config.toml
d_model = 384
head_dim = 128
d_mlp = 768
norm = "rmsnorm"
norm_place = "pre"
rope_base = 1000000.0
qk_norm = false
init = "normal"
init_std_down = 0.0
lr = 0.00818
beta1 = 0.93
lr_head = 0.00428
seq_len = 2048
steps = 5529
Each number is 128 + 24 x the weight over the matrix's rms, rounded and kept within 0 to 255. Layers, rows and columns count from 0.

# layer 4 MLP down (transposed), 768x384, rms 0.0548, rows 659-669, columns 192-287
[[115 114 177 137 177 158 124 116 129 110 104 155 105 117 145 134  92 145 124 117 141 146  85 128 113  78 121 145 108 125 110 126 120 134 152  97 101 141 136 130 120  68 148 114  80 159 164 118 159 129  97 157 187 102 117 130 131 140 132  91 116 151 129 164 131 125 148 144 105 131 111 135 136 135 124 122 138 139 120 158 118 163 147 159 115 138 127 135 119 137 114  88 117 145  81 117]
 [ 86  87 178 154 120 151 121 143 111 117 140 167 116 145 128 156 116 117 183  94 144 127 112 122 132 112 114 160 177 156 118  97 134 124  94 117 127 131 126 116  99  92  91 135 122 124 178 116 144 165 127 137 100  98 102 114  97  97 113 116 152 163 158  76 112 157  80 135 132 139 135 118 120  98 146 120 122 141 108 106 125 162 162 149  69 144 117 122  76 148 117 122 141 134 110 123]
 [131 108 132  94 108 125 174 135 120 149 133 146 132 124 104 101 149 102 147  81 124  99 107 128 167 114 125 126 148 143  83 104 154 137 148 128  94  85  94 119 148 126 132 136 104 119 149 123 122  72 140 145 108 135  75 155 131  92 119 132 131  87 141 118 106 155 136 117 113 104 153 103 150 143 161 105 149 153 103 150 129 193  97  66 132 111 100  97 119 126 141 137 117 150 126 155]
 [117  98 148 148 137 144 101 146 125 114 149 125 112  95 125 136 140 119 144 122 159 157 118 107  94 178 122  97 127 139 122 100 110 222 125 132  90 158 112 117 102 112 103 154 143 123 126 136 184 118 162 150 124 138 157 120 134 141 154 107  93 160 144 111 100 106  81  93 123 143 128 156 122 109 137 121 127 112 103  85 114 137 160 148 118 111 133 115 126 140 154 120  87 116 119 140]
 [114 110  86 131  65 103 129 166  88 134 133 153 149 121 133 148 153 109 136 130 101 118 153 127 138 112  83 106  96  98 130 103 137 122 121 167 136 109 141 134  98  47 141 103 107 144 101 144 163 155 125 147 112 106  75 113 138 152 139 143  63 139 118 146 105 134 150 131 147 132 143 144 173 123 143 134  99 123  85 157 161 180 127 117  98 151 129 131 164  95 163 119 129 148 172 127]
 [160 123 152 153 102 149 120  84 101 113 139 125 171 102 119 142 174 150 134 136 145 104 106 130 104 179  96 136  89 100 171 123 102 139  67 129 162 148  83 153 149 153 158 116 138 104 112 112 175 142 154 128 140 111  96 141 173 167 135 121 154 124 154  92 103  89 129 149 124  97 140 126 110 133  85 100 144 136 165 118 125 139 136 136 108  77 145 127  66 118 114 143  87 119 166 131]
 [109 124 119 149 142 133 116  84 134 143  86 101 165 160 117 127 138 156 127 133 137 120 100 132 127 155 100 126 171 144  69 157 151 127 123 182 149 160 124  72 109 111 148 164  91 104 173 128 127 165 131  87 148 126 107 100 135 119 125 108 164 119 155 105 112 112  94 156 126 117 139 156 142 105 140 123 116 163  85  90 172 107 134 134 132 111 114 135 132 150 123 168 132 117 135  90]
 [ 92 138 137 130 118 100 113 154 125 123 112  93 101  76 123 156 111 134 153 112 107 183 188  80 155 121 156 123 158 113 145 106 138 137 146 126 137 106  98 113  96 105 106  84 132 140 131 157  74  84 131 103 132 121 125  53 150 129 127 123 150 113 142 167 138 111 117 135 136 172 157 144 172 123 124 122  91 180 135 159 155 107 134 115 137 125 146 111 165 145 136 140 107  92 124  95]
 [113 123 138 155 159 142 141  86 125 121 143 137 116 163 133 138 146 150 100 135 134 140 118 158 131 145 132 115 115 117  98 141 144  76 142 142 117 118 142  95 157 108 104 154  92  91 117 124 114 109  93 147 146 139  80 143 103 136 163 109 116 111 125 142 146 153 138 132  75  68 129  79 163 150 127 126 157 153  93 118 102 108 126 153 142 167 164 105 138 100 161 114 131 123  95 111]
 [ 89 125 102 166 116 186 132 109 109 186 126 115 140 120 120 163 124 112  81 111 163 135  97 123 124 155 119 121 120 125 153 172 138  72 118 142 135  93 133 140 117 126 107 120 139 129 153 110 117 138 130 158  91 138 120 157 125 131 109 134 150  99 107 166 145 146 111 156 152  90 129 113 154 166 122 124 112 100  83 101 143 159 146 148 146 174 117 164 158 116 122 164 118 102 140 124]
 [145 120 114 126 168 141 107 133 106 136 121  97 114 100 131 115 138  77 121 102 102  87 124 119 160 144  99 123 113 137 133 153 105 146 138 143 141 170 153 145 144 111 145  87 131 119 114 128 144  86 145 143 142 112 147 122 155  84 174 101 132 144 175 147 158 130 103 170 141 133 133 103  79 139 134 149 112 125 155 164 128 176 122 133  95  98 159 156 141  89 161 130 152 139 116 117]]
# layer 4 MLP gate, 768x384, rms 0.0845, rows 660-670, columns 192-287
[[ 92 125  93 155 132 119 124 194  95 160 145 103 118 125 147 160 134 141  94 131 101  96 154 107 143 152 137 126  90 142 131  82 112  82 131 137 137 142 152  93 128 104 155 148 106 142 152 100 107 117 174  77 120  93 147 131 128  98 132  99 117 142 142 137 131 136  89 145 110 147 142 103 110 130  90  89  79 152  95 143 146 129 131 101 118 174 101 122 107 151  87 155 161  91 113 116]
 [118 127 142 135 124  83 149  88 110 136 100 140 112  89  92 105 141  92 171 174 121 110 156 143 123 152  79 116 142 116 165 112 131 133 113  98 136 155 119 103 116 122 120 173 100 127 114 147  97 145 107 165 178 124 112 108  99  92 156 117 138 142 152  98 134 138 119 124 141 135 107 125 181 115 183 139 118 112  86 142 122  98 104 149 181 128 141 156 146 175 134 145 146  96 133  98]
 [103  82  98 109 123  97 115 138  97 122 118 135 165 137 107 108 130 107 112 157 112 119 142 124 115 146  83 150 129 130 138 118 116 136 145 134 132  97 121 125 103 135 158 134 122 122 116 138 104 122  80 161 171 124 156 147 122 106  95 129 148  98 133 164 150  71 199 151 136 119 121 123 103 150 128  89 121 151 114 130 135 141 123 134 150 163 131 152 159  88  92 107 183 142 195 132]
 [116 124 130 127  60 149 156 114 162 124 117 128 168 116 126 155 119 128  79 126 144 139 126 111 116 147 143 137 104 121 131 139 134 124 149  92 123 136  91 112 137 167 101 115 130 150 113  91  90 165 118 133 145 149 157 124 118 138 128 129 141 100 139 115 145 111  72  88 167 134 131 110 153 122 129 173  96 145 125  86 117 113 106 132 134 117 154 123 103 100 109 101 113 130  77 133]
 [ 99 126 110 129 136 184 109 149 145 103  75 102 121 140 123 145 130 126 152 147 143 182 157 194 136 158 153  95 137 136 114 111 160 138 135 129  68 103 146 154 108 138 126 184 118  83 132 117 133 121 167 135 131 153 112 122 102 104 106  85 143 109 114 156  89 143 159 158 114 144 108 119 126 145 160 162 180 138 129 114 109 121 103 119 122 114 129 148 145 151 137  87 125 118 147 146]
 [115 119 158 136 121 161 133 191 159 130  78 131 135 104 128 168  96 140 143 121  97 146 126 170 148 137 127 151 126 175 144 135  88 118 149 130 101 119 129 112 196 144 121 133 150 135 119 208 113 122  92 130 104 105  80 123 135 137 138 144 118 149 114 130 150  79 135 102 129 154 101 122  97 138 125 118 137 110 143 136 132 109  94 125 130 118 161 126 139  86 124 115 143  93 123 138]
 [112 153 134 103 109 105  99 114 105 119 128 156 115 119 135 130 101 132 136 127 132 118  94  95 163 125 149  80 141 118 121 117 125 118 121 134 140 117 146 146 105 134 120 155 148 158 134 103 132 105 129 113 151 123 137  92 114 129 132 106 147 144 129 124 106 109 123 138 127 144 155 145 134 132 123  98 140 113 134 132 116 118 131 123 123 107 115 143 132 104 166 102 122 156 137 124]
 [145  94 126 129 155 137 111 138 110 127 129 131  84 131 163 131 153 134 112 115 161 140 145 137 156 154 115 113 129 136 121 136 150  87 104 157 136 147 150 117 126 122 147 154 164 165 124 121 111 155 133 101  79 135 121 189 192 155 111 124 128 118 177 118 174 165  95 140 155 142 131 138 126 134 154 150 157 136 171 138 152 137 137 165 146 123 135 154 140 129 153 121 102 172 146 157]
 [149  90 186 122 155 147 108 125 134  98 131 126 107 151 125 115 114 122 101 137 120 158 130 103 104 132 135  87 164 141 111 140 158 126 140 115 156 103 155 168 141 105 107 127 148 125 140 106 109  99 153 137 111 133 112 105 102  86 128 132 134 113 135  91 138 126 145 105 124 156 114 136 113 141  90 108 145 125 116 146 123 148 123 178 130 150 119 177 154  87 115  99 185 116 112 148]
 [156 160 140 123 139 132  93 125 155 113 160 125  85 120 160 167  94  88 197 152 135 154 141 188  69 122 164 114 113 112 155 143 129 175  77 138 124 145  77 134 125 128 148 143 152 113  87 165  83  78 124 138  93 104 115 119 174 131 107 116 107 124 125 120 134 126  93 150 130 128 121 145 134  89 135 123 147 119 142 119 161 147 153 139 156 155 128 138 137 157 146 115 150 149 112 102]
 [127 163  84 144 100 105 123 103 144  94 161 112 155 164 146 126  92 181 129 157 118 127 114  90 143 106 129 129 103 129 139 140 105  63 137 170 144 139 166 156 112 117 118 110 124  95 152 137 146 163 154 115 122  98  86 138 126 132 108 161 109 116 153 146 127  72 134 119 134 136 101 113 150 139 146 164 167 105 132 129 163 152 125 140  93 157 144 163 126  93 134 153 112 104 125 143]]
# layer 4 MLP up, 768x384, rms 0.0853, rows 660-670, columns 192-287
[[149 135 140 100 121 106 134 153  94 117 146  93 121 134 166 131 155 134  70 155 133 128 126 109 118 134 202 133 133 144 119 164 112 116 128 123 134 113 146 126 111  85 136  96 178 132  93 157 162 170 103 123 135 146  97 103 157 121 133 144 122 167 147 174 102 108  71 114 106 105 136 119 166 188 140 123 176 144 106 113 147 160 130 120 133 139 131 134  97 149  91 117 141 114 123 191]
 [108 136 151 113 110 117 160 155 158 175 139 136 100 126 109  68 106 110 151 116 104 105  62 142 140 110 154 103 143 145  99 129  94 136 122 141 129 115 165 114 186 138  98 120 151  80  91 133  98 124  80 145 120 107 156 126 119 107  96  95 112 138 131 132 140  97 132 139 161 121  70 124 148 120  70 144 101  69 122 130 137 127  95 104 113 112 117 149 109 168 101 117 129  74 135 153]
 [121 119 165 124 127 108 105 155 169 138  96 101 137 110  65  98  87 141 118 130 123 115 148  81 128 116 115 139 119  68 112 115 156 146 101 134 110 100 136  96 116 153 128  82 101 140 147 159 162 137 191  61 118 167 133 118 141 101 158  85 119 129 130  93  98 147  97 114 138 139  91 128 115 110 121 152 140 129 141 119 121 162 155 120  97 108 113 153 124 156 138 106 103 139 129 149]
 [143 103 102 119 144 138 104 112 120 115 138 162 140 158 164  73 150  94 155 115 118  88 111 173 139  97 120 149 110 135 151 137 161 109 131 151 153 138 140 152 135 119 117 146 143 113 119 142 130  67 138 130 115  92 128 122 109 147 125 128 112 172 122 122 130 105 140 104 135 134 157 122 151 164 161 100 149 119  98 105 114 165 143 111  97 138 116 118 136 107 124  85 145 133 161 131]
 [209 121  92  93 113 134 105 156 144 100 136 121 128 119 122 129 101 124 152  99 127 113 133  84  93 115 116 151 115 118 120 151 163 100 163 103 145  89 158 160 121 158 136 151 111 129 113 106 134  77 134 141 158 136 104 123 130 135 155 131 105  96 117 132 141 108 142 119 158 145 160 140  96 103 169 111 130  84  82  96 175 136 104  83 137 117  91 153 175 132 124 149 115 134 124 166]
 [134 123 134 132 103 148 169  70 133 125 164  88 129 144 147 111 187 119 131 109 184 152 105  97 128 135 136 154 177 108 164 115 106 104 104 122 114 166 121 121 120 100  78 111 161 110 115 159 121 187 142 118 119 129 157 100  68 152 137 133 120 123 141  80  79 140  96 143 126 120 133 111 101  93 134  93 146 171  92 110 127  96 148 102 174 126 131 129 151 136 130 163 148 149 129 129]
 [100 125 151 149 125 143 134 118 107 110 104 107 124 142  80 144 102 174 100 112  85 174 131 106 169 134 175 120 125 142 155 122 130 119 133 132 119 134 119 103 102 114 125 154 129 146 144 122 126 111 106  94 140  95 123 106 184 168 179 104 125 158 149 138 110 110 135 129 134  79 122 109 126 123 113 137 111 156 102 159  88 121 103 103 171 131 141  93 136 124 154 110 152 171 134 151]
 [111 135 107 126 104 143  75 150 169 155 106 123 101 150 136 139  78 156 149 138 140 119 125 142 130  99 128  91 119 147 112 112 135 174 144 144  95 148 137 138 126  97  99 147  93 116 109 133 134 107 122 109 103 115 155  62 122 149  91  92 122  93 132 115  88 135 175 129 137  96 130 117 121 157 120 151 114 113 127 148 118 170 124 106 131 118 121 130 154 107 140 102 181  67  98 123]
 [147 107 176 134 166 131 102 138 133 100 149 150 114 134 100 137 115 115 177 119  98 128 151 123 136  74 140 124 137 152 134 121 110 153 113 139 165 107 115 134 183 143 104 129 154 137 142 125 147  98 111 142 149 108 101 135 136  96 160 141 119 137 177 121 152 112 146 106 141 156 123 138 131  86 116 135 145 122 134 106 134 161 155 136 157 132 161 167 117 101 104 112 144 111  98 136]
 [130 128 155 145  79 134 129  97 111 111  99 139 128 106 123 134 120 122 114 168 148 137 175 163 136 161 122 111 107 143 106 152 133 127  96 110 154 102  77 128  98 119 157 131 135 117 118 111 119  92 120 129  94  94 132 129 137 153 113 125 119 170  96 103 151 110 132 126 118 139  91 126 141 131 127 132 121 140  84  94 121  97 125 122 134 136 146 108 106 110 104 128 134 198 126 101]
 [119 157 154 168 135 141 155 150 122 146  95 115 120  99  95 107 121 131 133 140 114 151 146 104 121 168  93 106 150 128 132 125 166 129 108 138  72 168 109 188 124 115 126 134 126 164 153 140 138 132 109 118 111 152  96 131 152 149 150 113 141 159  88 128 161 120 127  99 143 152 146 144 157 129 128 102  81 136  97 103 136 121 115 144 140 153  97 117 123 135 147 120  84 186 103 102]]